python train.py --num_hidden_layers=11 --vocab_size=1026 --parallel_block=false --learning_rate=0.0074 --lr_head=0.00421 --warmup_steps=200 --schedule="cos"
Each number is 128 + 24 x the weight over its row's rms, rounded and kept within 0 to 255. Layers, rows and columns count from 0. Numbers have three digits each. The size before them is the row's rms in percent of the matrix's.

# down: layer 8 MLP down (transposed), 768x224, rms 0.0645, rows 402-461, columns 0-111
# up: layer 8 MLP up, 768x224, rms 0.112, rows 403-462, columns 0-111
down402 109:154117134177155135194139176137139139098137110093072142117121140159141122131170092154122139152117109127156114089073093158126129092102110112085147132152134119130115139155109126142135146095082148122124142120125121151146128144111160172167137112089176159140121159123129118119129154116096121158137181170084117135082131097125157110133084152137
up403 099:145112122113203121131091126101160085113136163159104155079103140132080128137176126104156122159120132120128122100139135157081167094138142101136115130119146107121146118153079116107128173120142113154126145115089138105143104139146109136112195136113110135141098119168081113111124201148150138113122130095141114136141147164094133152141156124072
down403 093:132133111156121160164147128129115089102162120148144139119123120119173161115094140096133113158102092113105137168131106154123128119138128134157083134144119142129107143139189109135111124088087099157102184162154067106121138125171136083129126133118120114127147144140141135148132114090138139132100133117125126104202116135129116130092089152164
up404 105:123117140166122109139123146117150127167121121124140112096108147106145103151106132105124129129125111125133150111126127112115140107173127129148130144174119122134125119138105135129149158098129132127136090149116087126173147105132132150139079127092185172135116105131133106158107092096096127094153129122129165155096109121134145126128112088139
down404 102:122114140144119139146114086096112135140145139133150096117138112154139146155157108088095151113128132152122155172084144097121093119091129122161139120135155148145075108125128139116129163155141092131113145134139118118130144158128125119137089111137114126120120152127119158122151119179159128124150117136133161172127130108131117101187156120133
up405 095:105120124118161146143109096143126095157134110127104106106079149141122092136091107155116136117159108125159126136131125140139147131109111124118103145117122116151065153158088115082143172105133175135166119166088089103129171154132117135135127086125159109133111100154133125165137121129163131140143120164127134098093133154133126121175155112145
down405 099:082135113117101111119106180123129142099108122152127138153162165086144148136149138091117160117075141111103128094089120138127114113137176116152114152134093153159130127130144136166158076129136100134140106133134152155162144133136148102108119109129112111126142154073120101131120148147145107118088167132110155175125130083155150090102106121133
up406 098:115122099110097127143136144129138079104155116130125142130109124146116104126119104115139055109156159147129168153137099125131207119134143127185133103165123100072099139141116105136147165131147131129123124086064132105088149092146179120146116160099166144117098109143149150160148099129148163109095136154133148141094145074145125139119130153117
down406 100:097132097136096134128162102092149160148113119113137135102135175054171113112143157128123205093151181138093069104120123132100117128110146149125159122109128145135139111098146142138116129097112126142123134142118108132194126118112120127176152136152128140132092136091158156141117098139124145137098134109149098160124132117121153155145101148176
up407 107:125101140123152167114140164163145167138147135102149127181133123113116148119132163140115132146158100088141089125110157157146075108132130120121159127148136142135159106153164107142107135132112161100144152140091140116155139155125134126142108099165052118073100093065128098110075122132143146130155143113137103140098136124126097118076114130122
down407 111:165104106138113149076115140134136120138159106115140134088128136157120140090152127135137140118123126142123112130108087147140118159168163130124178185089128141116129087138139115103115130108122133074123102113130130101150132150129149112158161118082077187103120114119132112129141132133140143164115111114141113167139112147080191144128148136113
up408 100:150124100140107200134129137138119119132140118128142114133110108152141109102065179151183123134142144146129108167125186144135122133147074121152119136117143155077121115146128102109161130109112144096111157127160138128157171132099155150147146104130125159122119122099114134108147155127134150142123167117106120158097155101097162131114148150095
down408 094:153113114116113080122129112152131160110139128143169099139119116130127104148119131122154095110139122121094138153115110143147091110179129112146127149148147156133136123144149120182115129145100151151156140147127154153115116099142131120148127119125158114099156123155144140117156126070202138176155100145121130129108145148146134101153124102090
up409 100:135117118142153127102134097113125127167125169104136146140164134118141134143125134094106156114119100164111102155125125096119108105136128129130139072109161135143116133106100101140137111156158144152153138103116144158094124166151102119125123127107132134101174180083116117198127129140158142176149083085159062086141136129125112143105131126134
down409 098:134153097137142135142149118122140185105149171105091156108117069119158138112149120118119125109122103138101122124133148072120147128180094160119143125142134147146132135142115151153161118112146123130155144108131091126137181107123096113132106124155170115125115132168154156102084140115138102113128146121131095122120188122160129117105114153131
up410 100:125104155115132097122100114125125104121120101155136149151121127122099147136165090129169114094104138114127157129118147179132103149110117099133131070142106091080147125129135149148142101145128143088180160147146110132165147115113108147108129120144195153122113149156116132139131140143107087139167194146154111104146129135122142133143150125122
down410 110:124134131125096102135123092096090165142116200130086145114139103122128155129107096124140106103076130125157114154131138138100129101130158145107108119118137113109159144094089139121123098125134120127148145155148097107160096132109187099148098152094132130115177132134156155133128183159137109093165149148113150094075120102169141153114150162119
up411 102:131143122136167120137147128107146093115150126126126061147107157153132121136145132079123100165153118152131106137149106134140145132156115136091108138131127097116164124110170085146135148129086145122124093132119144127146151157097131103136184143117163112101118166152091113149127142094167065115132166140112141165124120096096132096094187111121
down411 103:071131141105145134131125135097089110126107106157137168083152121122133138154154151148166131141129130121111115132097146109151162114124157110177132096104134108137157136152110159136117159128138155121115148081129129122144095141133122143093100159150112125158160148115158144154128152105111116138115100147146093151137107120151143143092127151113
up412 098:127113151146143080110129158088152106134090140129081157136116109120134144126105117146168104155128130120134142095101125093086122102114104109141144080118084108110150136121116102160144167143172082155116130155118118132142128154097118152159111142133112137085098131125116139129141115110148119160140153128105115138114119124117106097141067156143
down412 106:161130142155074145116093117108088140113164093132133117104172116138139097142161120150124136108163157125142150097126091143131161100148160152110136163069107150129133118135123153117115134116111126126098130140155145092128123105129123149154097140120131168116083137136130086157117100111112168152057137142142139109154147130130131143127122086049
up413 100:162151115147155094136129086106141145136133120161111085108115121082095124125123113188123143121092092155128114111127150134125118151125109179182116123059178134135131097165093127134159128100127095089122118172144122154139154113137136139141109075132128154116123145154138140110147178141119121092138123112149142164143120149149123159122121137135
down413 101:085111114141157120144146146134128138149123084109107158140114148083135103148102154089124134176143158155115147168113105116143145156146150149147130110099127147105158162113121181157118083137130168115088143097129128140115157115125136136103142130083142107144097136125136126152121130080125140110066133114172127116148104122116131125124107092091
up414 106:100109130154101104143168114138156132098072086171173104147153123126161102159157139091186096130128127140099166127109135160096125101122128119117101121107104088142105128170117139126168130126117145087148098120109140080125117157119115140173139170091100130122143149151111116158119127148117141147153141128119124118147123127172067124131097108135
down414 111:125099107093127122095124132153118108130134170135127126135143149129116125143181153132132110092107103115116186127153143123138139143135144141129152174118144133143126145147136145160080122139147124123072130105142114145158108110102127078128135116172133113127153108104137103118149124148141084122134088135110159114115119144152168133094125113155
up415 104:163179114166148135080153120124130124141147144133116094147095145085102128091109136130142117119130116116124128124128165143167139127140092118113081123126137083150163091130185123153146157125141128138112129093129153130176148116130097155109141133127090113143144163055137151112180136179165115147134055107158158147121149113119146123112114129089
down415 106:160128136096065125198111129121105120140165134106078140102117113117146141113122128122122144157156104157130161153109125079149164131122156154135138096134136145147134116135124144170125121163144078114159143136110108095093142133100112117155150173141151123144105157125147095100118090160161106142125147132103119108067100091136117128161151081131
up416 098:176137137146135148146136142115130105134140135174121126110144158122079095150151113137090133148127090114114124173111114123108110154130115114166134120119128084106114130133123148088140110150067118179075107120109129151111098133133135125113118122161104129142107145079120113119076129132133157128094123074111149144103145140103068084103121147106
down416 102:147104119137107175099140079126137105138139145094079132152156135108129102143090153144166121119124132073124101104100091165155127140116117171094123133130136114122142088135137124175145126104123137114128146107157161132126159155121178110114129136097134112153101144136099132171164102138093088164124176164135120078180117115183111122120085152129
up417 095:110144108127157071111109130136142147145154150121159139143114120076139142073117146130129145146101123096114113107157158137154134118132167138102164105124112121122154126141111104111121122201084129159105141108118170107133118130127113135123089136122115125121164145121118141153099093140125122113111135131133132083144146080117108156097172160194
down417 089:120071133121133134157138100116107161132121132163114120090122104179106175177127064112106095141111115135125102122113148144137130091107148141114135121154144114077140151128134120107125126136140159120144079096137094135125164164080137126090151129150159103148110103115106127111104100143133147125139150146128162090144134181072138130152104102145
up418 098:112121105106124151137132084147109067116154119112152158168102122123125182143121100123160133149134119122128134084124111134134141113103117110144123147149085158111123169121117139082122142163086141143090147098102083096142152159071116146145147154127142131148135102157136116106101158130109125134118152122126116148152081132106100129126123140128
down418 097:126137142106154122138137101141097108138173141103129145107131154095118147180143169140115105124122096118158137115090152128152108110151120110109104151112141136123121116113127135138122128136174122121115114148114107083139124181092129136141131122112126079145155129179104138145136102156137132127148103092132107176120166113142154120151131140138
up419 092:104110089147121116098139119103094094157119137103149130085092145077162129126110115106122073157111103153157137172120172149168164139126109181158137128120137122152104124150099117145105150149146149111152118109116098111148086143127124145125114096162135130148131130115114112148144122164111137132140122151185125132132130106168124154074135173133
down419 087:129124155128102158162101118123156139111132139146114111108129154169116139153094142114148131112138101141137112152135146136094142121092106123098144112132143124134149124109104141120115136120139111139102119146101114139129110114142141166153120131129063137134126138126109105131153120164153120105129147104128106245144103139099150147141128109112
up420 091:175157134145115131085106137158144114109121156099114167112153114109128139130103150147182127111185106130106136055149141152079156123154168147115137080141107110152159146140113127132120122162138115159123166116115141123084128173118119144099101128182146148144094141151081141144110135099127143106123149158124082185157133137117155171139142146124
down420 092:138085124150135131118134138106104144115122180129122129125103108140149147119127108080107145143169096128132159134130137127150150125169098142146142157106093102101170076168141107117121163123128138122147114127155109102096103133122121134103158111115102123115174093139155127141125074091112129114080130146120160180155070124122173080114088140156
up421 090:181089105139151121111148163125157095112124080164131078082156147137114148137069061116097091128135123137133131096126149166124130073135100146127154120110099109120183129165158102117151117127125129110128154145116142127136145100122160117114126114136104133103131141117100087122146116135096160102135135126163105139093155127133126174104175167212
down421 087:126107133123085113130127160157118101139101121144117063136109072141095134100147131154125140113135150161162075127127100128142110155110100129125161123124068143114124158120142114153102129157166109100126146187070124144189128114130154182146102164135132142100130126144115138123094145133127172146127135144111144196113136138091124111124166123136
up422 098:109102160157145122147134101128138141146107102145125106080081145149142107159110138106124125168157127142100123112114158100133118135157105146110116118136120113155163096111180147078098106117119102108149147165111117114142136161107122135148102076157146109153165147118154125120134115115108125146163145129121135139119142154136143106143140110096
down422 106:156177129089081104113158107106089119096143152136111173138115164108150119147146143168153114138109155150132165108142113123153126094144110075152101106113134151101123135160117133147123106152137096096109152140160137104120123148136129175136140169141126158111123090137125131139145103137157162112123123102122115134119139097123108071111137118147
up423 097:129091132157131110136115143123114135142127132136112126121112138146109149105100139120108123116126165141153143128153167114086090142101091142126062082131136156106131093136122152141124109147161115143084159099143133122134140162135150138118142134167117144112100124145125107148094075130107159158138102107133140152145093107113148144138156111098
down423 093:124130145135087113139156129103099134095118108104134115141123120122108126102168114140111143112142111158102140117134124110150127090116139108121104142079117139108118114144113134133145155144147089140124139081116103084123141127104161128121095159107097147068144110113132176125149142127125149110152136162131148173178131116130084073100114070088
up424 097:154124104097117175143145124139119088175152108153114162106114084153107073156117153146164123134148157068152143176119117114161128120141102137136114126117141092123135159131169106131093108114091100129151124107112092102143167130142131115090164118104144141093077163091147146154103139128088098098141144148110121124162099123081156126117122151096
down424 097:153116112105137112108136112102128130112084084133125124119169127123096156143093109143105127141156132169134099097145086124143123146112133158135155135115112138105126154112093128121095138128096116163122130138141130135127120128150123120106126072110159084128134119155153104123130164111105165141150127125156144186140183112137136111143113102087
up425 099:134189145112148151108099107089142198139155154154141119103135102146109099100097157093138124155125130122114070157123147096090131106113142107132148111113125153126155088159105146140140164177159138161156118143109104126108141133137147138149120100100145164127121146093140141121119148168137107111115101137080133149139132141123125107150070129109
down425 104:141159131111126163095116166143119119128132123128124125149073127131147105165078133095127141146105119076103093126109184123133159138116130131153101093119079146089125130118121107117120145142170113163113135118122122176120142144172104155045096133120127136142144112138184161159135105125117141119159133156118115072117152148131166146128124113152
up426 094:126095167138111105102121112080184106136133135069134130140171130120155107168126115170131096132122129094092127129130175148124144131128144088142141145155121122143117126131157089129113114168166105149105090120142116097132105145090112150104116105127126096178112118148129147124124162108116103109077119105148133134146100160122126117097120111119
down426 101:152106130102149096129145113157076168152133104115169092127122129136122135097132151112125155086147084142104112145104094102110123117145152159103144146085159170170149128091144182129100130140130139133113123111126129150135133123146097123158108133144166167100128165120136138172144098108076141110132083102111137164129135144130126166095110114177
up427 102:130145161131162139136140157100104128124134123122136123143112128155087134116103089072119141143126097096151112099125153098127093170170125144123152144133115127125118122134138126179144145111117158150091093166075102113135138152140129133100150163101115120058129118100131147076125089124091092142122125163106111118135121149144166129149130181108
down427 104:144139131153097129141112127114108129137172153061111129152124132142112139118121160124167105061100159109097154115121156125105129107135127145178106156095117083115105143128112164138127127099125140115106149096126166159144152106173115167147082148100121151115149120118155122157114122118157126071161108115121114068107108108159150138147123109161
up428 097:158148170125128138142146177116137136136129141138088130113122098136119138102170106128139156106115140123129115093157122106091133137166174133123155154163131113151151149122160091133149115156172159144145167147143133100149113132121126107152191151127115169107137128117144149170107116156129100076110125076122077087108138110123137128086166125139
down428 100:115099115123144121127095119066126128098154103143144127155142157109100155154129141104128149099121167168087117108152113081176148128134135169106100136113129123128102097110109155113108100141135158165137135130129136116113153164110141163117116141105137120121107104116099133155110153151131126146151097144131135063124097109083155120121113114112
up429 098:109091106164130143117101115135126140147119141098127164138118098116120159110175180122132120113105113136105121128150150136140156117124129102139131165134149166107103133129113098143132133167130139126054184071122174133176164142072121141122118109151133097100100125093104143140105162127153098155175192125095120106104123141089104109117163129123
down429 094:159115126150100135105083118118128118125133109123105127153105075128102133127126114142147138093143124089119151154070096102113106137177130106165145126125095094129122167101155137139118092146111141094142124138148122146067138131132136169123130133137144135086186123159136162125146113113132157107096121184157145126111123127191142134164102092109
up430 094:127110106128166120136119103139102104165136114059115121115103141159111124142110129115089090136067165138136130112103175172119087153128125177114119126146125108134185097115142115148132119106121126100136138167150112128108159105087090129109144136170137142132157141082146124176114133151142148110104142125118109088136172107111131167145160144165
down430 094:130134145092098087126109107146136126120121085155153097165106138105118076121145140138167161130116107104135114138131116176136104136131142130145123128143123122087120120092093113148126138085152159104120169091145139152145104146121127168163161125121130076107134112166119162169145114153126114154155116127161107152136127140173113119132138094112
up431 100:114081115135092071126097164128130123128141128149115118098130120119120104159125170153071094144158150103151086114145139111139083167106137166162110129122165127115137105147179146101167111128076088133141157114102073163140149106115144138163142172134130104102127133106154111102114164110120140114142160145158137123178147159100111151103115124135
down431 102:124139145122158180106111100175106137144162113129113136094092114158115149106151112146120105141164151161124081154140087164100104148138137093151155142152095132126145107168107125153162108132108142139131095108110088154153130127137158142106140102119094118172124142120127140112151149095170149122119166124112114098130112160147149146088134159151
up432 103:145124144170104085133102144115147105146126116148051117132152147145116127158168138098128131137092126096125139117115167118155117145133156105141134173118111145116120141121149103168146144148129169175108119105127117144092172122145098080136166108130164118163119111152147139169116137146086188090124127122129118107163190113130125137151126157132
down432 106:139135118106137106115088104070128094120104126152143148115161141132143138130130128107141150135114090135137103141147106115146138155148111156121155073063125151157176089115115138115166115151169130149077172188105108130200139143099122134143152137136131126144140129083112175093129099151135158116169105122141101130103106157153157143145099115117
up433 099:127097105117103134140121111135099110148154156102139115108145100106125114089119112142108132151119131105112157093127149132111092144109125119138162123162160152134117129163152116137120111156119121133075099071096090144142163101161125128150158130119163159113119114105146169134104113143127101163114148152128139135084104139143159143110138081147
down433 093:120121155149131137098164118119132126116168109156145074146140138151123124072129122106164141128120131183138123145132119101117105154147119122142094102175096153133142128138097111104120146120103143134185176123094191106145089178100160148125094130121094105151155146165103113130111141137132126073090146144120131105098105131133160117129094137114
up434 101:144121134131126123141108149106156142098155136135155130115126132155158142147139121173080170106135108147121131137108163160109187155153166089119121102149108097113140168140138127126105110098139146162124146124123108145116118127118099131139143137137116145160091119144144117164102129120088085116129138126137104091147165152102136137143128120095
down434 099:151132093156139126086149124108072157114146112127124109135096122123154147152134163128117129155109140095128135119143121137103135110099149092136139138102116141136131053149166128111096133096117120114117155166103139105152137164122161122071112155127107112122158126143154118078122142127140147119120122113121163157129080094138113129126080111117
up435 099:105134132124138146132114135133121141122072124114118160147135134152125144111130176121141126153085143132086115171149161114152108077085144117112107073098134146131144149137089119155110124102165145128163143138078089095101174113148118136087117156159134082139136140102106149133132165135154118118115087125146160117114156145122100116102105100115
down435 099:138158138150142149115149119169139094115150105097102132097113168134123144123113130170145147106158104097119166153157108124089109158102125147112155182096136107126116119184109094078114108113139145138142142161151123109154182085146115109163091148142086114150114101137173125113120133097136118163159168090093144142093114117133109131153084133126
up436 091:129136152135153073097114104124111072170138088109128129126132074091126144139129133091132131125158120125136174109099143187124163156130101138128141107128116133138173151136080147154067150144174123094157157115174154117124138138116125126108126104120121137113141149112135119140114097114106111173140108124141111108132090131088143085126148129111
down436 092:112156116158125158171135163129118165147154132109153141160092151128157135111117126148122109119077104143166078161129124121139151087119101120086137122112119164132118089094120101119129104122117141150120141122093111127146121093110112173118105138166170116106086127091097134108126124166120102097094124133140143169107143175136131133137146121144
up437 093:132081177162112098120165103168112192141101160129170114195125123159143117142109137121124116162166138159142110116108167093135114100171134145096130097104175136140111118143091121126126157122134143167140121131099094121109107096152122149152128127150104132123129069132135110116111119106169133165133107114128135173134101127101114083100156128183
down437 096:149125120079134132107096121138157126129174162140108128147094135140096105149126135112100174171140140143125140121142085070123113115103113145117147128084157102153118096184108138100099113148107147138126131098120168128075089081148155087083124153141134098132120121118107147142155158152120090130139138175124158157110124186192146127121160147136
up438 100:124155098165136126128129122098136158140073123123127107122129076129140129146194138174135114129138093100118137154127119124126091077138125174139147129124142148117089120142183140080159141141150163104104143126147161125158131060149161092125150077145130097111151134112094146114126122130116177141090078153084086114145109117118139116157123111100
down438 101:109112090142109114107164131145103136156100145099136127127127111086142162118182120133119070132112092158103139127172104108136094132124135111147108126139144087123132093139123122160098130137122089092160154106142179155141178140084132103128130092135117141134111113116163126144179100123091074159162122157127130147188118128118115123152176145161
up439 103:146142156124134124123122137131122129162123159130152114098119155063145108137137095147142156163128120093091080164096152124146145179116111128099121113095148099131165158108136110152116133121135157116124154079159095107160098154155088113137106159153120172149109132164154123073114177129116085111091110120095129166096084162098155151117118102122
down439 105:121094152123100121087155097160130103149119131131121139135119160125140109135085129087113148061143128117104108176145091165145073113111151095143148102131108124116132134159136115142143115137129122166146137136187132135108153119140128117107120093114158129085141102121150094119117132154140121102157126136163129083133134157164146170140110102143
up440 095:141073132145151134129091161099115138176098115129132137121163074142102112145060136105109130110096094162109098120145134160169132170081122166135111129142133141149138158111130149101122138107138144115132181151130158146110147132118134111126106161151140158126118080144143143174102120147149114102122113111138135144109126092127180116139165111138
down440 095:138127116106102149112148101133087143161115143131157124143115136106147107113145134104112134141118156156129176111141127113103097120124139125149104136126085131115104077118099157140127087126123149150148163081129149164115120143150139153149142085157132151118103131134142131143083128108099135178135140130131173192145126056118104126141124104189
up441 095:152118165144148147109112112140148167111105086131128099129146152113140160125154132131144116121136117139136087085142151150162110140119126069144171113087126107115093121136148079129145130118146151161111147067089178135142139134146097129105134091091143129127151134156127107123136110124093126164127148175121097144114122110125101107100132093186
down441 094:099123097091145125108101121133163106128131129117135107129130153125122111135129073139130121194127176109097140118087112097147136073117144139124090190123152125171132088140129141105164130103178147125126127099118102140110122129124146131158148116124130140095111134097111140146167145132116142096113114114123161106137134110127159093136130162096
up442 096:135151139097130094106117143129113099125078117165212117123128094132152118142109140122154119113102144099124138123102129165139129146153135102130141127150119115131100140137127125087105124116140145113135114125118132105137132081112096131160125133118092044117159082111119141149143127176165145121107089089112154118146131164173111153147137156166
down442 093:066080128151130131113139147104144119104130158153139132110118089161091117070149123161114132143105149121148127095099128104104160133091080127145154119135113148112136141138132156135158167155172089147157156119116159102078102123107135148141126121150139135121175150166129074112148140133130127124166146135117117202066107085171111122105130135137
up443 101:133126117108142139091102122161128106152088125123129155146131138125134152109133113137134171101124151131132085106129110119099092134103125115130148140130130116138133180125139114105141142090124111160152174129151101117105119162132130154123135131123151179090131162097131120146082117138120069173112159162155095142136078101122166105140113074153
down443 101:148141150118111119158132174107097127160126092090151114120165146130118109152117160130125145152129153071137108111132132142143138122109135135141135140125096092095142183198134149120138090139132153121141127117121148173137167116132092098148117118092146142111112123120124146126136113149089110151094125130091147155148178118110119133119117157102
up444 103:112128144158143174139120110123157131134135123125187124152126170122130100125141085111127114118156124123165187128097168128122133118162128138138151115130101090160103152153171135141143143132108126127139117130109126115113137159138122129139144106095144123149141145097133148111121096131117075101087160181114115136066112134117182136144148146131
down444 102:121102141134111131092137107112099123089132125120109159150116121125085043103080133098109135165132132121152137173084145109123164127159171096125136137161126133134144107158056106126150115148153152105113113158091097124131120111119124108121127138188117148153141148127146128106103118143130145149107102109140167130140119126123153109079057160141
up445 108:129157087117162134098131118140120149166129142140155119108120106126130147117149168097133136139144154133113158156152149085123109078114132090078083119172137172145161130120139124172106108117130093118158135149148112158119138111124133190147141123122122073099111118134109139107111124135119122115112125102124129143137122155121129125141149130149
down445 111:129137126133126185142136090151134174129133130102093127142138086114161088172101142144096125129088138111107129103134161101102138139062127077103134131139170148105110065134159158162128086166166146107107133133124107141122135086167128123149131147148126136147146139158145163091140142159124121128104144116120148125129147149109104126074131117113
up446 094:170139092099137128129122127119142159102155117142113142077126183152086140140129085123124103141140113150128154157176125113106113133128085139145087106121121100136124154145089136097124094118122151132128142121171153137105102100101139121176116154123166104104117115108085108122103118127136129153142176149125157142131148134123091132138146113133
down446 097:123090150135094152141152097084117122120108139111154161102114122129123096148162128129096143163093118142145116163114124141141128136117157109122116102135126136149082114120133103127104079131103149081100154113131114122120136132173148150180146143101090089132104117136114100166118120163123137130126142094115133147159119194085148122167177130120
up447 106:121108142097091150132101093119070142148097158157089121144163103103164129116149156140126121130107101154140137120139143154095128127119098082104121118112162136116109125153107093111140143145144101161115100167108144063148104124134146149106127122141139116147074168131124131148135140094141167132134103133134087127127183097080087112122162146139
down447 109:129096161182156129130092107123130099106146133133151136139128167117116144116121157075118120141161136102120116146127103099115102102127137129125126163062177118129114128112123057161135123116123158141122127123110123127114125182131149153105124116089094138139180123148134149151155118130122161155132112087120140112191128160089130080089141109107
up448 096:144142111143116124117149124153148129112102111130176177118114108171124147135120137129132091144083140148128120109112155105112129131139090115151141114144133124152145126159131174145190118119165096130121114154089129196153116140132118136139149139134085117136148114119169133126121109145101144092135117161124170126187106139111116116163106143109
down448 099:109122124163111122133129140142071145169084115140124189098126176133095161146108133132142147173093107128109139120105119112081097113086111122132117122126117160127123131111129122120121130074115075152155166141161142120122095169128123108096097145123102117116107127126157117143105119135121165118138146112110131108119172096136145168095156157093
up449 100:119095094132128099140126136126118162139166127089120112092169144146149096137118145126127152134097151138142130153150095141138139103153133153114129096074132111118108171097126068149134126117166132122134124143096091098106133129146121135166134126134133184121149105120087169128152124160138070170108147130098128121149110110133097160082126117087
down449 099:116087096103114142125156139123128126093099141080090117147121105105126140139126114136118127155125121166148115141133158119083118141142133080106159137129131126138144125120154157138124165155125129131141097125119116101125086122097147149114130125101122109134199112125090105183122087079144111127106106108102160193110135158103104090112126148127
up450 100:126164137126140128160116118178152155077150173170148130153179128172090184148125116123143123146140134155127118165143115148141088105147124104099107135150153148106135127108099132115149095093150148110133139100137115121087128157139126104142085119108167114116080113091086132118098150098122105125111166138114144134127154114147140121159100164123
down450 094:116119147164141131110143139147115139159118113100103177182072132139100162096138160113115136085097132147172104128125098119083106145150117146100123131155109104071163166140130164167099151130091136119166115152165121129162112143112120119141109128100141125128122092131117149100154110149069079099153134102154143084134117143096111107135125124098
up451 103:138080126128153120128140110104109153172145107124127134088109119112136160154084127086173166109101154123149102148118161131163119142133141166187095095136113153153105135140135119110130166121108160092152114121103133124126101160129146118100133130161125147147127097143135140105097108086116200138134123087138085107105091191116124155154136135110
down451 100:195137138130088118108105142157155093139146160128140125110154118115129117122184098144119143114125136139148118104099105112135098092141141141156100096152100080121132146137145183114135124149187131097120126112131151125142119121176139080087140102141086102148134144140134175103138134139174101124161166143169138116104103142112094140097091135111
up452 098:132153144144145136150143143136134129077117109084114103107107130126121101141171152150169142118143128050126144123121155109122163124128127120092125122151135130136093137186130154083149120152089077108119129156125135165145140130145096115135123111158142118101124108140099155125124168169160129149092127142135088192102101095102126156158148084126
down452 093:102110167155135143134156112161105090111165103114151161146129095110132105141149139164138133133180140067089142110093116114110106133155106119129133107105099148107138166147162126121131114121096105112170096178139147154173136087138117138194146157148118138100109100162171101109129137109119169098146140153108147144126151096149128103142095157122
up453 095:145081111125103122102089138097116113156103125127124155098120163146127125120132100152157095141140146132190123139133131100089136137118190147120122111151137124139139127113100121127085084079159129124139182142122120099171116123127129145113152124108128132121097171122142100130135160161157173123127193130150113128125102112097088135142129158114
down453 089:141142140117163083166123103105148114132165179080101120129131134114133135112131124125106118123111131151130128127135113130129112127135105111137137136130157114145100149099156070174105135158098114145175127131099165064100123075108156115108169130178168097120108128138143116122161104115084172095112139123130122203080083113167169132145093109114
up454 095:154106122129151098120172151133126116127136098116184072149097116156119073137153116117127107175092125116140149087140135171159119129162165156164108117134123101154106147113129161148107126115119138131152114094144137107104119128118118134107157150066120142129121104122077153189100091143126124095094103124157173153142159124169120136117175157153
down454 087:124124110144120148130106118118149144126119151162109138141152126127118178105134087135083115108151097126095093122134095069121148103139099097122167129131142154106153103140109100128173151139128121137159147164093142154145141090111156190131125116157153095110167133147172115102133138122134138159086153146143102126082142165077144134134152105124
up455 104:157089134120106131104152119130106160113099109118194137129137086138123167150118124191096102163124118115159142145157147100151166108151116140153116109111114093150126163175115145150092101110135102131139092123155120144160131148136132083159126096135169128112106094150124139125120104159142128101116146134166126129126166114140140092141141104136
down455 097:119117087152167127148151160083131136164119099140098170113136062126123128053151118120113103160145101143167119126174152132100139147129093142140141113124088107084093128162139063108094109126111095104105137129113148127089132115148085113153115126150106136109092127137108123109154120112130152162126161109124120150120131148146166166119165101079
up456 102:159115137155118152093137151150181132112116106128110178141157103106137129101100147088127146099107151165109147128123117163093065133106088145117108131085110105156119102101134162126109110134128113144125094116134125152108142126137136133107122097133118158143133157116093143106111078109132138137104149146072114119088131141147102123194156116177
down456 101:126119094127147138156115145117137145147123154143112144102150127105108183154131152097105128135162124141080133168137157147132098126103130143093149126119124147125158166102160120131129139108137115121126129133140124070102150140149117136122095058088117110125136137142082113137141163131147129101130112143133092144148137154098165154161089114121
up457 094:147105145138146120107149126124141134122156117150122151122143177159156151141135144078107119131162167081146129123132160098106129068115112141081110145117096080113128130129138137178109154129099136152124111057136136129132121167095139094140154077170110117127127146136137101125131139138121154104147110167131109118123097110113141103107131142069
down457 095:102125138132099122138112127158108131129142099125116097124086102122106101137102100110081179104116123115128173141161108134138134126111131176091146097159169121137147143124145142138101133110168148139151127142148163109158114101140155113136092174129098118103158135093152127126139177115142117132142121103143113112127161135111111141146129150129
up458 092:158154116106143140112107140158107111099159137144130119119153127139134096162132121126127120114124182146102109163133113132110153143117111139131131159151149139167132120070127115116099133089139136143096159130109162121134106152109144124117142093131120121107115094109098111131174137131153134119127138115121112127096136068112128164149094138134
down458 094:128142074158101147141117107104141142135112118110139124121140081150167119114149131156090130125126107103133121134167093153093169122117138119108137092133158163101115149122132122129130186177114097115128154154124113122113162120111111129127126143162181139106086146115156124128146113152106127117098122113126136148111159116120134092142159125121
up459 100:143111099127151165105119084114166119157157121134141139133123143107105083127110113111129049096121142135119177145127107136167154126120110149105136105118149124146126111149187121112105102126106163121152099108138076147154174133135109151119113124153151119123150135081134100108157127166159130126126127113121128114093108100112155096135122074076
down459 104:134094170105112096070125126149129089138115092129120088145110142120148155157168129171083123132132158107131108145121113137128098113134102113115103133121153113131130098119123126146116154121145133153095131116134127142144125147150129151147143096128105142154162128097159170121120136168147148149179112119183111096098129155125134160069125158117
up460 103:064157125130118103114117123182175162091183110148138068155127156123104126136141167141146140139131155156097122102131127145129098148133101145128128170105147162088073147134129138130097133100121093160157130109123097145135120111102082175154148144129118108095118129159078120138089136125146123108111139161092142139087141116115085144111138118133
down460 100:123105114166133099151150159136127076119145110130166120091112136092083150121157110159093129165102125166173149153114088149130131130124164123089133140134073090130142121114146108151148138104084096107086151136126109138112160125098136132154147150157100150160125101107139111131144152154127141134144177151160142110125127173120124114165147120117
up461 100:188103106136143155187108146151112150088091116118128134130120137153124141098123119135126169105159171148126096115159185100107124157143140131188130145117165121148142114108098144093120074155122141134138115104097171150133157120149101137135099124152127116114077170122107135139125140109115154109057131154127116082140149079115097125097132101082
down461 102:117134113118134124125126151135129107137115151120077175113126135133138197091101109144092115173127149128142076093117134127173134136103103146149154169140137178108101189130143121148096153088117115134141157124123159104123164074120114107125117138131123131180115073113143147105156160175115110112160140131159111148124123114135110125117121095173
up462 098:128123115085154161138132120115122120174148133147135137163140076122138105114122096104154081127138143119036094124134142115119138112150100143085136164173120087134163127138129136112131114154130088118108091174129165134105141113126154147115167140109143136115123112120084141166147170134140166129115115124178125117080109157114134122112095117106